config.yaml
num_key_value_heads: 1
head_dim: 64
intermediate_size: 512
norm: "rmsnorm"
norm_eps: 1e-05
positions: "learned"
tie_word_embeddings: true
init: "uniform"
init_std_qkv: 0.0406
init_std_down: 0.0
optimizer: "soap_variant"
beta1: 0.95
beta2: 0.99
warmup_steps: 200
max_steps: 4816
Each number is 500 + 25 x the weight over its row's rms, rounded and kept within 0 to 999. Layers, rows and columns count from 0. Numbers have three digits each. The size before them is the row's rms in percent of the matrix's.

# up: layer 5 MLP up, 512x128, rms 0.259, rows 112-164, columns 0-127
# down: layer 5 MLP down (transposed), 512x128, rms 0.236, rows 112-163, columns 0-127
up112 092:511465514487474535526471493486493495506478491500517491511496480531516480517565519490529532527453494515485497519489544534497529518532444506491502495516481456513447473529504521519476491430519524476531518488464536504473516477489508456538489488521523455535497492490480461540489511502537504468544501467484503492498516490510496501555501524489499484498483516547520502492485495507466557469521
down112 125:516501502483480469516474472501498473493515504540506486516483527499532452520492444490488531518509491509495525499504484466448471558518517454496522447487497513522525503510493532515505490464507525544456507497504479514510488499478472469498533505487500504484542532513539509470519473502472513467522524519521490525500520459493464461499506524457522507503473499514514512442474480536499408521501
up113 100:465496506513511540550497480525494486488473509495528547492482530503500528512493474520455496514481496511507516473505500550518477517490500482502485444500497484507475521476542495502497480503481510530476526501530517473485468469492520502475521493499472493464539502524499485464509541498492503525530441534507503492497505542515525542523526510474450488531445544484469491523469473566483524448538
down113 104:448542474496472453535536493527494484517482536486471521488473530523507495486473513537478520479533499491501472519483459478517520508495507508534526519530449530503490470489525488468523480526495492503514493506495489547491478506537502541507552513513538509477460509510519495496521486524481515489478506478504498496483526528511502434480525504506465517499423503481466495490515532457485438464519
up114 090:526478516493537549491477485504511522551538483536497495538501472465446502509513506509504497487531529524502527496503515473510475501528447480486511536470549481512499464471484479471496526476469473466447503503478517544516538522499510489514526499490528525512527529444491477519537483533484487483489443461483530456513482477488518531491525462521470472499528477477525498513486506502491536496512
down114 101:491501493480498490491498538481499558477488477540507532501495476491552486515460471525544502514503520465531476445520510499519518464551541531437467513528517484491469492485506504530502493465498483535500505510509450514505471507522504500474440528471507489499507542501452503514501526489512518525505500494493540506468480490527507532505502483505460481478541494493515494527459453559505475507478
up115 081:487475527500519480497448525493515506488487585472494519495518492480509450512483487464520443489519502501496511498554455505493519541511513495490471524457513495493524495499492485497478501481508484483486503508539501490497495538517493463498489486524530561511525534463493526511502493512516482526555512511514516517510510454524509519431507468494552472528499506514481518482471501498438464508539
down115 078:492491515520503479488522449517511514515504502489522490477521521488530513496524505498515433512502518551518503516473489506492514461504496499516510463508467493487493487493490545513490527523524490524537468471499461537501445517492538490469471507497442507520477542515495494552536516469442497445449504460478490561461496529488487460491489460503516531509495514513503529540495524483492503503475
up116 112:497516531535501489508525511543493519446464541524488518510485556506476534487498524522527526525491514487500534472504503494458530471501519513530500532497510534497479544503472518491564482535478521499520505508505497494498512553495485486489513495510507524517490481521470528504516459503505527493515479511429500468522488522553511515506476489537513484522536437453483456522528483496456500490532
down116 088:517483461522480501493446476513501503538486458489504521468567485504498516488517517517482488493469467531474502507517486531541449488514550529453479511547470490479505453504488493490458523491502454459518476451492494482483512484493472496527506475495491524539505507490495526524504495483491494487540494492510468547463495525466542500494533454476500478509468533499508528491468498448515522510477
up117 096:482541537487476510493469504470502479492519492484496500485462501479516507509467478505465460485512508502500513469522484481503509516458530470501540490492448490514503517503513522503471495504496480480531508481471523509492562490541513516509513542510499512489525501519455499579514518554512455495494533498480465472525495515465503529451487573529459513459545466513513507485512469473484472507487
down117 060:514519469519481526475494511525531464503516533554469532486490521507465520482500509494497470511490467480481477546495511487490466455530504486510509513509479511531510481491515503536526525517469569513488525490454501500520485504518511521464538475505461530506506532491511490546538497544539534491515468489497486449530556427492523524469496533505491505511505499504515482523517489539518537508481
up118 111:495531514464490496457523520539473553535479528510473514500521506541533492491521472484546477533490505471511509507501506531497524530487569484507506516499463529515520522505480532528524548487504469499501497496534464475464487559468482462464529487513492520545520465484508506505456468520529528510559517520485480501536437476552505503490488497510490494510506502484499480505497480482489519497498
down118 091:515490501551510480540492495497493488488520472512494465456539495480503491516478488537493500508504493481512514469490472528487490533516471525467460488481503488481506517455476503547469467487511482456527517494502469513499512505518495530509535529449501509476472509507484539456537483499483521487529509485519529493513502493440472533529569470508570485451496452507505504543512514483540522516498
up119 099:481502451516501466514487529520565479470487490480470476494510478490512535506492538516510493463494515506512522511479489543520508520477500466496465439481469495522485449521532474492482520510490531510486505521529522504509512487489481478532531510520491529559497472512555519460484471466517500523467500461448524492467448472501513523504499462479525532496484477555475527480478477510496511483515
down119 094:462485494481458485472459484489501504447550516470500484564505479472484496499517532523498522449540524515480535531467490518476460493504515501488500535518476460512490433468521499498555505528466496524494470497520518488498473508494481501519535508539497489490498478511519496506528500464510424473495530486521517515493497514526502494516512513521535519522496513524493528480477468453477520458525
up120 097:534455489509499473545508469515536533477478469473505495533457515534506507463462482547502510468510464507485478549466480510499476510485499481462494513496488541516485495504493539442522490560512515514518489493479517467495481492503492487488526505499500506500506446535537508511459491480481470463486450506493500503511507462496532490522532537470495499456517489523459511543496514500466501529555
down120 103:514498551495527491547467479481570481503501501515514488482503498496502467480540501573495503488492464520482476506514482503539487464515484482510516509505493538499504508484471466454520494516509570524547484510499495506516516509501512490513510510496537523499458460501519506512522505503463473455450523513458470488453511490480481468513478471444478517466550496520494504507483471469466488488511
up121 084:506482510497502528502526520489524504532469524485489478503524478481521466485500505525445487482548487514502481522513494513548524472527463481509445496477525484486517500518523491486499490463460502530546472517494483502499577472514548513496494507465494522465521478487506482507453503556474513525489546518454544501506479474481513508540515522485487534469464485478494510539478502521531494524548
down121 094:477491485510469501461482457441457520526536483461526491480507516496465516483502486478498519495517485513537496522509537486507441541501487512513483501536524504525495468497501553531486459495516497510513498543510525513485468468498472464556539495513514487505504491506516502479539553530554475527521530509503506545517522454484524500511466514498517484565465500517491472493489490485539511511502
up122 085:556490481512465510486477548487489520565477506499510544491530528520491433464502454520515477467517516489501491524492510539448556498543465519540513463494501493501484467556511499492513484532467527491501526496464492498498508491489485464503513539516482487499522489501510470461521534533501487540488471502487478470461501480519466517502499474515525522473451523481497505492491467482503482474502
down122 094:517498500537498499488488459509533546477537488463538523461460481486520542500488499474502470500470486502504503536475471515499479485499507451472474490484465505505524505486485547495510531487483479492503543500495504481499495495515512490487525505527523481491460525524456536491496462458501453480549531498499461518483552459533512490502505533519471476539465466472485476533523547533534488535507
up123 090:506520483527474491527512445489490503451550510478485475532491463519469537486485503462523483543535484476481526520484492500462509498473482502475516478496477542465491523494481502518505523518513454507492527520504545518483521475507492460492490493463477480466494480485537514457489508512533494474501467492498505551480521490526503515575515475495485484492531504500488525469546521568520454521504
down123 111:480440488482491505543526518511494504483506487549466544495444504505524490500480557471467513517502550487508511491469517462544514475495499489500454496507541535471526491464518537498493491495500520494502527513492461531470511465515517543483470509516514534487492497522483498532510505517451494531486519476554499493517438462488481483511492504488565495467498477481457501485496496471491494473486
up124 095:474502549494513499509504491508485507478484506494523518463517464521491471444505504501489487515501508514447481499486505493523495473535515487489489479467473498504467463513542491475503521471451507488463498482527523462495477527501464525490505507545507534499517500534484449483495556534474507454474487510528554498508514507454513486509454495526547528558491511525494458505526478561494512470520
down124 101:518485508482555507469473466520533520501465530480475520524493527509497506551546514504500487483516494506563536477451512523514481483519439495509497494516525492491502514507472506490491549535428510524523481538493519487533525490463480522486482469509513519498500532472473505456485483497524491479535564515494505483514453504511512513501495501475494520451498498534482524513546504508467503491459
up125 110:521480508475486476526446495532509489546504499482533532511495483555487501470544518496499472472533489469507500486488529528509461516496555542505524473487489468526500506509480494495491572524463489508492491512463545510494527473490507490474527477549475493462498510488501482514504494535551493536514507491505497508493494500487519502494508458463477525546465529536493493541497560547512469497516
down125 124:474484497493507458548508512494528481507502514488494449518511472478525518514487536506501464508506507501474459519521489497515494443480484514460432532524518495464498543504504462477496516525511511528443524532459492499487469443497535504503533498468505476518489522495471526501515543494541451470501520512511466468451496513523482508521477504480521474509429482459512503491512493514498483486501
up126 091:516469502475479510476494510516497516493440465506496515569513510483517486491480520491524498469479542487562469484515473496476569468548501457498485476507461479506555452511460541516495492494459494508488517498479506472473509504531508476474533511522505504449479534475505507493484478507493467524512518501494511518514538495475496508535539482505483501549503522465470483471493526498532481509535
down126 126:483530479504522530508483529482499499519491521472518475552526508487543518519522528513515500459493488518539493491498493464520508443462460504517525548482495523540510539517498525501493476511463511493482454537453459487523485475478544495486492496491524498461492496502490475486486528457569466493530502504552491474467495509524495517527484481522469502502494491524567477508537482510476532509509
up127 098:487514473502481475523493489510491507524495498543472493519520507517520475532476489496479536535462504493532531498535498482479540473494519498482491539526470537466527502475496463502518502536474454525491564518436506458459484571519508490490509483516538496504491517511461461489480518500524514479527464510501495501482449506521494520491494479516484506507528482511489510520461466460449539522538
down127 094:466548451546515490489537521499496497532501467479521481482515506515514543505504480459506478509460569527518529492503472534481490527477487513493497484559503502503478538538483526483472512483460473483520497470520495492507491488486502532507502475469468517470538498438468534500492534486445472501498496486537526473490531473456533485528478507513532513502514474507504464482486520492537495471494
up128 106:486462539506476500493500508477476480511444509485550535552504493494514519558519505495500495449495518502497502474513472503503483477515520494513497505482517497467528525534499458488510519474467476491504484480487541468519488504470503442508532539482431546481485462493527555523520545492467518541497463500505471528526506533498497476537523479543506496506499523483515492514449509495494476482514
down128 110:473498522486474510426482515474475486493493517503521513503548513490460551464493498430508490493471489543505481462485496500503488522516499479480479510469474449471559474485515503465491463448488508497510537535532510501509527434531491559519498505509486473522524487484510508514497475493476494511486548539506480497511494513512492531511528469471534486493500523506518485477527532494531480503521
up129 102:474500534522484496522485492485461495519510520497529498494475502539486475486538505527471503493481492482487527511548479483448521500488492522518518499479516474472510523522530479481503539505464486540520479567467504500477486489475543521465497480521528443457535491479481515497482487494526498481549497464507522480521505530475477511483493446514538457511506504541489477526485516433479536488543
down129 111:548480451547467518544496522523532503504506495521448485467486517506493554508477508486492484512503493520475514491517469553486479514493495495454497547458485483479483515491509531500471539476524489529495562472475525497529473557488512473480518511518461513510508500521506511530479489488485464491487501524567481466493527507481463469474497517507494469491532519494540511487536526487510543510512
up130 115:548501465531458504546487534500482501466506517462477518531549483506476454484487516492536489463515474513493500480458528523524545504489495519500493454501491493491546469548497538504494538474470485482520464476480487418483497496549533522469484485478509487475502497520503505479500510496509491503518457532473524506452501531489493530518502499505489505506506526541492546484454524508471509492499
down130 112:533518494506517564481501452505491487501552492470492503515491500459495489555494483499480567513480515502519470505522540512477484487475547494465507461517495503497519504503486503506497483535515525517519450492498483519514517507492527494560437480501501537485475503458506488454510470493541495479498534498554470493510474510501543497522526446493509529479462515469509476472483495484516473534517
up131 092:510519519515494511507534476494502534485512542517501473476481466518461502494506511559549480459517512526500494538519541473477479517527463444505438488483509494471487504534497503497517486512522546551521523494502499524502541489479482487516534496508526543552527492494485491472494506532513477465492461493496510520476479493543510497513515477532474514507519481529456492507496574488464522476521
down131 092:513522524513463479475503522543499536529475521525486524521489524509535487515483463500521527524540453511461515499468491503522518496519518495472496465502497501459522465525497487504511517465480470512492509442447506485507505506535516510512510531501490476463470486510535419454482525521536499482499468504498497488528535483521486509463490516457484503520493479463533509452439522500531481484516
up132 111:470541520533510496504469525443509410505500497492501450515520473530521500508509471466508487496519478483500481471495531517479507461434490538505463545500503517486476451503493488510504503464502506501524499507523512499463465472452485511504520465504449470526493478496511507526492573462511492494518513503505528488497501548530484457486499502520526496489497486553492514498495520468518507495516
down132 113:477561466501533508486506468471538509493503487470537509468514467518451544461482541497505510467480510509520475511485503467494521506484521499523485462474472491516515448512501452482531500463523477492515512491477523495468513514497514509494523471449498495546485518522485528502522497482455521535495525499500462509512506537504533446507493451484483505466554510472490460514546531508487521511471
up133 094:502439511462484489487503428536494492445474522508479486483522520518502509463500548488519534498508487466467517473470509482525501492511496498482478485494508470496472512525497475516489490551507508532494475482493478530455538519512475483451529550518497460509474504497545468502512438509529479523474500489478515516550509526460522530521521539490480507500510519502495494475485567505502487495501
down133 095:483520508532505490457494510472505515506549477436472513476498458479510520522501478513527497536496503474550508469492486492437512503553484520491471489516500493479474536492494454482523490504530472536509545485486483526520491487506496501532515526460529508460508542475509509510494517521476514489519522483454488469478492475477493461546537461519497494490534493471471459501489465465535483462469
up134 099:512520476521501457521463468502504515498467471462478509489481510498475495547465523509537478515452497477500508502502517491511497539524485493489564496468519493511525499494487495507518542494526517522488529491501474475525500460533496469457563472520508520495484506460526523510482556516483490484516477506484543495491537486533530531555560502545516508500507500485539483478545545500503514531516
down134 109:485519512455481510486494479508528451497496484512436483523543491496497464498503504495491529522512496488538450492483509507495489484511542480509508486462498464512452499508514501488512480508524471498501498485509511483501481554490531511514510530496475511537511470488444429466518472513518471473495540515501468477541531522483503488474482505518474534516481480545540469523495436520555537511510
up135 082:513451552522479463570441508504538495486514495488463493508460514516483506484507526506469523484519477507510471513498507508486501506483472501487501499508492485482518476503461476504504531501506465510472483557458502525501471537521516459474524486564525527456531507479512486482477515545475541516513483481486507482533499483487501529462490507485502464485538468487491525499435486470514539503524
down135 086:499555441508535471510509482544496480488537530498516470463448464483502468536534518501494484448479507540510499467483499538487476468488555526519522515515524490502501500467554484493490503521508535526504554497500514485509508499471525497493481494511483499517503489501468533496506491463487526488536480493536524514426513484525490526517490490503456522485478504436486479514478487499517521533499
up136 091:484441481519481494476466485512465507533482526494495495530510533519536493498497527476535484519529470537487498552523525498513485507530491521477480485526536499555513500477538503492492536520497475524509531520530531526536505477518474518547490497503506515494493459493510505538469531538542528499480489540454506509480562476486514470466467510481536509449515494530494516527450494499524495520484
down136 088:503499460475509510466499522495492520518482505509438514467502497481490489508513502483491499545563465511487461501484439523553495470529526525501515502506496499521482492436488514516503501512463486485539500505535504565497513491532447493516429499469451469561476455492481531522500480504482515506513509510520518509497495521477532521517491467519487491521478532485542482509512509472499515478498
up137 088:500487500520495524524480526483486456489511480508517482525489489526535538500482483477538478505502490585508562485465540438477501489489497493494507468551490485530477521505518486478485509516490496516470521487497497483468470493490477516449504457501527544519496510516474527500471553510522468481493519477487504524484524509522577525506520492496554529487493506454509493506484538488498526487479
down137 089:473509468485498487472522547499477544539524474490478575500478482488520536524503416475487521460507488517477510520483459494533495505523495553504487494516502500479532501486552513525477457520441511499523503551484478508529494499499510534478534532553490511510492523507478520492505436487497510497515497481513487490464520490473510494508560500497538496503479512520516508504511516486515501507469
up138 104:488454498466494523504468457461485499526480521509487514461457472514489492500499492502475503514481505519480488486488489504481506516521535480505489497448544537493518557545531529422471498483462503491522512529499483511507481444536472514523488496499514539506550484497469479466485497517510511532471463434476496498482503513482498512544496479513523510495454461516513513534499534480466517487487
down138 092:515460484500518463500474466505498477506486553465516460479485516535514514527571494485501512486502487470514504499499529518473503538490525504537518518457490504509495510479486513465488556463509499526479534508465511534513499521545469498478547476515486541523537475507471493489475547538503526496535505519454516497483523490497486524532548491541491470513525498505468503489527457472520529539510
up139 089:489541504526489481545503498479503499519504508486496507500528444512493498505488557492514512556528466485486472483498533459507498518503426532491494522508476519475493501533500525516496497530497461498493465513511509491517488448514527476498501546488520502503546527463519466529436491530552500491536495505486515525471522528519558528490468472483513531503468523467479500529530486456485498511493
down139 066:515444462501490532472468492515497506456540516525504502449503556490480469495499468522518521505509509499494506524522524545525526509526486495464530508492544463455499527478506489460504516474522562501533536490522468498484479548488484481479504476464464492516500523494452518468557479505484517499492517496470518524540478452464481470479485477493481506500509479503529489458522518509515502475496
up140 100:480507471516522453492488523469497546487545512472468516526543487517488466554485509465509514504493493503455495496509492484477518551473473476484499508508492514521490480509503478538516511510520525483477468455494475447468461492495535499490533488487504555498505479504450501512497476487536493552473512467479543558513516515510472532510461454517483505526535481481475509508479552493505508478497
down140 094:487482488541503522529466503460536510532498514431489493530510525502495511508491532521487503540526526484511468472530502499540489499479521430536536486526485535509489488511520452488532521500503534494484505494500514515491500466503513478536519437438531506479462496478481459524509548491473487523507489531509511449516497525500477527482494495509457509514542517494516530508503459529477513511475
up141 090:460503494537472525517516449480527454482509460502525513498467533507504508533496533501453450508455470508485516493466500492484491517488532539480485500503524515493508469530512493487540454493551518468481512511538519520498505472508527514531498534490489500517508498497516518474503536475530484503470487446462511453489477515501515490524504540483484448526483491473518515491557485434487486523518
down141 106:523510487506527507585521497525514504481499477515492481504564511497496522495495489519482472524491539526513561488514507503542507510517430523463549475461554494502476522499516500508537498504500523527467499518488485495490497480492476517481511467485495494496504503483503470488515502481503448493470469528506506469471485506479453457535531506497484479479463479464528535520471463446470502493521
up142 088:535465513493518462460497514472498452484552512513549508549484528511504476524497482560530475506490504522508476525527465481496529468478494526452480469550490490519518486513521487495506496491533495500526473529513502499471541522521479445477490483531485506487460524509537502542504501510477502493474483505478524529472519448461511500524475509479496496490502537518465476511480503468457481531547
down142 090:502508517499516444478449513489518517564523475565483510435500476516501506503494489506522490501544471475510464489483521506514496508524509497495516498490508486486490490496481509530506493473515484484511504531460490542503527484488503531580517513468477502522517522460486559516460480553561489445475524510484495495503484517468501548488509506513506514518523519545498520515506521478486506519473
up143 097:513506484468474499483503503558491497537460522499466497497517471488534520449482485492487504500450513524457520458439508504507494561511487484483567502509455487479480471511495521501473507484463481517511432501486529492520505466529537549512498509498483519494527511491515472459494522461466492474521497509507475462491504550472510493491475519467466500505501481499488489482473526465529489517477
down143 082:515514492516502506451487554511518472509488524490488501515522482509458475530505441520511499492485481488514482533483505491499552508487518478517532496529491486466539491497524483476512596516492538501554520498484500520477512536511529535468532507465489523483467483491446502475493505474541487474521515504498458486498507524517455526506508505482463543522492502521477466486507509440484517502470
up144 102:507507463545484501468485493514531507524500450500503529479470487523510509521523487468492500517492509510472576511503530458503516465476517490502491489480484506464472497535490479517496482471526516513487515490498469452456504484496535499484523478529473590495516489496520513513480547466446490486492517494520532509558466500495475473497509481503519485490494452524550500527486542516488516535522
down144 103:500458486520467471541509504486500488519514501478503465469543530502517527510554496496483523530477456478515507503502519528421469502491513506499485476525471485512475487506530553545477546554475467482543501479508496504495514464546475509515477488464514542509478538476476497488467500493470514495552456483529524479531532504497477486495494496473501530484542490477506481491488535492533512505507
up145 118:515504490512448501540503497494489526474512509476521462488500503537468514550493516509478470492503505497465505473551489516500537529489480499502514482529506488498523513441532512483480499493501519502505520526532471462523517546480459518511468460559472518494474497475517537518507515458479491518499498483451541501490498459535567493490500519537549507486535534460491506525461523509499515507535
down145 122:468502476520548519506560491465470502542513517513503510439482526510524488494531514485456459512499498497505493492495499490498457528485492501528471513490508526470533491534504459522505519515519522537511493523462458526481554500441502507482492475486474552554528517494491495499529498490484512528524480497493486513499523536476511521451513493502510535487543481510494460513521543471543529463516
up146 102:537504461499528510520528504520495544476510505449443490543526481542482481485570514507521531492504496503434496535481496550492496513521522470493510504480506513508488504499464504521453501482504537507523485502491522523502516454479524481527489501495478487527522485485472470488505503505491475491493510458488507497525523518511516487534489522481522550435517465535526541478486546495463520495541
down146 117:526514507535506454511510456530542477503455509587485514523483495515498466459503517499539511514515487493464481487468493469546505500486502506498488466463491533495498519503462516508509487542472533495482489475476467477516495529540502462501537462482494481475501465530492492478472514537514532532533501475474462515534509476513504548520522522516514478503463478485503534464509535497488538507526
up147 089:551487482569497518494505486478499532505504508524524504547510515535527501482519474496479474502529488488492519503518466472508531542513480518495543534541531510484480481482477557501448538503482507511536523456489537473463522529489502486439453473526524523484483525481506483476496565518476522524503494462519501518501517507481461497507496484536480486499466533481500524497532500525491509472522
down147 116:542484477544507519528490495507478535473488482483510491500487482513497475503546496464463484538501509473503530512480495529516556512530480538480505517486488516502501503519550488529483542531482512474499516580454458474489506550482481504461498469506529509522531507538500509518469490501499509505519494436553533486519553488531486491521515495492526521476550498529505485504512537495492523522495
up148 101:520528508498490477501504509505505508490474502548511479521503532515481466493523477458547491550468491516523457473506539509510495522459523492475482493500518544481521524521479499481480519532477486508518492522502548492463509562489524484480509511512470494476498461490481481511467438489515509481547467468472477504498434504510495470467462494518530501493449498437511502507524497491448525507516
down148 091:481483481498496483482526517526513524504507474476480512474536471528534479486434491498509509547492541475515503454482492514477483526511522501474458500522525494504498495471499517543471462477466520489540506503476531520513508524454466489513490559498472490499449480535484448470527479534516503541520514437492478472496486531460519489515539499531504466491533510491486481523513488502531504534531
up149 090:516500528506482461531512504481461518548465487509483486513538498531486492482490474527431482507494525479503494499506542456495555437489481502491505533467518518510497504495530453495527558511485508434465459475509542501533491519476515514553483505530525545465531485474489518483525507515488517473494500489507503512461487509524504509479482494523517481464481503458462462498492514516506511493513
down149 078:468490525522483513497471460479503489502504499511485514540528542538480494509509505492460553526504486491470513476494480495519452453488463506506491492525515490485522514480503484490460528439500517568514521485460492544512490549499526481487490464494486487468495488519493512508471485503519505477426490537541491488553468511512488523478514452483493478495473534508499514530533492491453535518516
up150 103:484505540490476505547531486530506485454458515534499544533498536493490509483486544518505491499486493528524519516484520511490467501467479488480519487483504476486469475462489525514516463495490497495526507485485464484531501485484492510489492488508561462493508558499486498495501500422512538520497500509538500502490431525496551467526482513520536469500512497502502508513509443488473537552540
down150 086:507494507525525530516509487499511456505509479514477519525536476517512452504535500492460532480505453492468476536500533507476422486463467507516514513470505489498493465531525487501496496526514543535542495518479553498476546515512500504474522529498499505506504499483511482450541516449488506512497468485453498504516495519493544506496501479478535514532450528524517481521464526506478562507508
up151 097:485496509489548510515486472475504498485518470519501490503525513491471515513497521490508496510478501471535523542513504446514526521507504514495511502462486486497476508489501529447494513456462541541478533528502529460502550526518534560510483507509535543493500499511498537517449578472480467455466511472503502481496504549451540489518517514497522508495509532478500477530531521514512509467489
down151 099:485479435489485515494512509490485528524489523476495457540508525544461503523455522525466476559536540527541476487506511441509459503498528481499468519550502518481510496506488507501505462523519556451497503476469492509506491509465490471474489535483486532493503519482470485541569472493475504500488509504500489503509487520526521471508510511470524501493507510453529510518501455516511505529481
up152 102:504492512489500523543487516489476513496508508540465492507463468498527517454505496441503469545443527558534483546461466519506449518478471541503518506492487519469479471518461499537508488575524474490485496533485500502496519461507491479506499451511479498516456445504498489494520494504484459510525506501527499517480481502531537484540538495522493465491506484486511506500487529501508486478503
down152 124:503527499496539507469477543493504505496488509533488502488478463475489463480523495517499510551512524466478527494433541514550513516513499485514519506445526484478466511531519494507506531468532498449492502522480490483505491492480531491505454564513478435515458476518477518534492539528549527489454490502486510517471476513508481539468516493491469490510497527488486516516539474498501462504505
up153 102:538470482511496498481506480519458495465495519503475496546506510511499501520483476474482509520545447488515482491509524470467514518542495493497517475490495491514469452496517598552501506466489508456460520511524489516503507472490516527523501512530507474507505523501530461513536492530526497482496471481525526469503497458490488522485493555485491506506542535455445515466481495503470511492538
down153 099:505474497489525496487486502540471527491482503540471514493507479502458488484494473527489507473533458490515498525500525491474442520465533493515494501468506485480513529488513481501498518491470458492547513512488484500498515530504466538551498493500463475501487499517487495498462489453480498469507492495466453524541449524513543580498478486549477565495489526540492513517511527492493545479486
up154 106:514462514483464490512535508462495525492480498499484487531527498539495520511502515532475510496501535547505466495494449463518487496536476488476445516514500446481470498506516523536518477541454511462454449481511527534520528491537486470501476523540456500557515472538520512477476519489525508469512479516499471476548510520503527520509489492458494491498498469527511489478512524503502527524531
down154 152:505502468571533528504499495519499503469507516488489468499476526498508490503522521502452498552553520531485484478514491527492509523495494497530494530503527493478458456489492479484470534462479472511526469503466527495498456538471510496449529507533522516503515500481537495479471517521502529503419504528480499480540492542493509463502468539475487507504511508491493530455539512496494539531513
up155 096:493507554476452477473465427536505504546500522492492508498448481486470495466498472512510518471472488522481513447513520545456492493536502507495501524510487510482496482488499485486452527544528500545499498545474529497482518501486507556521489465470529493539509471491502489508452492478462521532521514489509542488496505484502485506512510548489524509537543477515522454502496493481499494496515
down155 108:466472520510515471466501500516491499534522504510485486515495475453504506481514493497492522498485475507430489479512506527488476450472505521441502505490464512481508488511489503467496490561508459489544495535490520489479559495562532542526507517491513498489520508507487572491480503502497483508490476523538502492495503486511499522488507520511509513559495519477536415534476482478486516500534
up156 100:521502476493442519524522475491490480524500473524500479511494522509473508475524519500494455491556512458496462495472543525469467469506497519512505475473499523525491512503504511499541491483499483518514511536489474483480545517508499478496524463536469524489478500457483516493490554419497468482511470497517518484542545488451478467498520469510504506531457525500464461500511450480517478506482
down156 100:480497517483516459468506503488447473536457497508504520497530527517481528454529487548494540454500463523466495472485477489504491540478476484537465546486485478500518487487498467473507502486545509507511539507461506475490491517480480469528501494504503482496491498524524519527505479469484480502497500527493419486496478514483500515468568525526486510475470541465532506525475494522518522467539
up157 125:506494508510527537469508484511500520518489478492501424534510455486496483495477504431472464492494534517505524520512546489473539513495518464497497490510486508528527553533513509529482495495506485512497538516537458483503493512529564505525503486476495494519488512474522425460497561510484555501479468489459459481491525473497527535492511493487502523496471501518508497499516481500536498498475
down157 137:507520479544484485509518495503494512515548480473441504501435534505521508500507516509475554526535566501481465478515478503527479517495490473520536476506471462493519522552547489503509490537516508504521469499481485501504523482501516490510515478480510535543522484519480507474461528496494484480517532473502449470542496523521509484491502511494459555486485498517526494469469511475478447539500
up158 089:490515499497509496494507526498542516507525496517497485510494463497485495477516563521542497474468525552491475463538550531491505542513499532507529499469494517454495466497481517567503516533479514478519509500530531482495534468528472533494517542469468514517498484490491482461520499475516480526497521495511522452543449459480495475525541485472488501517503514493493503500482500536464518476561
down158 125:506476470491477539485498458506488498473493477515498572521479491463500466538497489498489502511500520489517493489521489459525500517493517467524520465503554499524528515482503524509458534462510550510450494523506504509463484472507546495567497512523522494494490527498517480485468514545497500542516482451499555476532492490462503488545500507527501516452516460486495530525492468485494465527502
up159 095:505558510448519483476506528492477514504448532498507507538513536530538494485534524505505521464437497499521465466484527529480514519487528502527477532516445473476509500509490473525514513529523526499497521490485517482433516482524521487461561492477498527528499494504456492506431439489523496500518540482519510475511514494513494512489496458507512522506488470498525503500466482506490503504472
down159 095:489514520555534523472526497562456456480469511473475504446515512477503536480486461549499491474517507464491485505480499507515495472472544501525469494503487510504479524466477498484503495457526471478502490509516484496528505517468504504542450498491493509489472552510475490517494494452459511483556520508495479446487460506436523505489524459509480513483503494486492499519499479500529534527487
up160 110:452519472531539492514563488529518499507476502451553503515508485455508519497496495503510476490469486474539523529526509505486503494489504486467502501489505479512495522537565511516497487488502500511480486497513542512484508560547554456524542530503510508484510478494512503465504538493530518508497542466505515474536495538466514493471528508489510499469494530444527462490450513499525485517529
down160 108:545470459548495531518492542489475509475464519529498548469534487506543512486497479530473523500490447494490515509488453478516467478562500531550542558483532497477516493486540548488501473462497514502524530494559509492501520516499494558501525499468500512518454460519513504506474520503492493523482476531476505489528516507491490513488486508515479531499465521516493522499519479497493489522485
up161 085:499498525504511519484480482511505470506503512530496497509506531468517524468524523560467517532458545482525489463524481511519507536503536538556517458503509513530484521535512452557530442484553512491493492501515511503507483478468506497533525536489477498478545462498503499508531498469538479482515456482483518479472498534504517519482539515496468508479463509484496486489469476478523450487508
down161 072:492507471499514475457506483474511513510517492450496536433535482509486523524497494475475490474541484510507463534481493553494475496483510497483459482499459486484521494515517508533489522528524518496526526500478516501520512506478479498470506503468444510552522498515470544489482466505502514465523518478512469549525535489447513534465545498548537482508497529520459478497509529476515521519464
up162 092:487454494500486491503509457538487519492422541480496507561491478500537527512523510471529476521515491513517495496490461486486496449492508523497509465488488479508560486511469551500503557498466496519515486490497513529507510467545541532498537498496487510515475490504491520533463526531476545518504452500497532476523528472513517534505506469493495492485498515510508533489484484493539505565520
down162 108:488518531462528494505465482464519481475484523511493507483511459507507534474480489488561498502520524500476494509483542454564478539486506469553498528553509469487497520483487475489508485530539486512485471507559500475505522491470473467493453481499478485538522526535502490453467504475496527497486533514482498564485474522549510486463493532519483543505512516519504496514514504505498479492483
up163 090:518528478493510501531483499484486482561533499459511512523531499535533496518525516524503486499494539517510526488508528541539485540507460494472539502516527483489488550510499503503519464479479494545508492461475516532538505450552552511480470485501441491484526475491529525499536474521531489513468500482504482512491513513531533470488497489492547485531493505496523543515493499546540465526508
down163 096:495493526511489507527502488534501483473485519485524496505560507464462549509502507502498555512528458484510463475560490488551479470511525494477476506498492520509503479516528518472453539544505492470530547547498457518491490511497485486524556496492505505528511555502514501502464502474488494451498520482510485513505469483513505537527531517506461464513536507535522474514475517458481506475522
up164 108:560537509512500516495492460447534493491514510469477525513491484492462494524478531490502489492443493514464476538494473537506495515496498497513505498473503498468512465505517499508523547465468472535478520552488506516530519545493480507514488489532471486552482559517488512520505553450506472498531511451494537473472486501520531521464519465528493465493483499494500480535489538509493479506483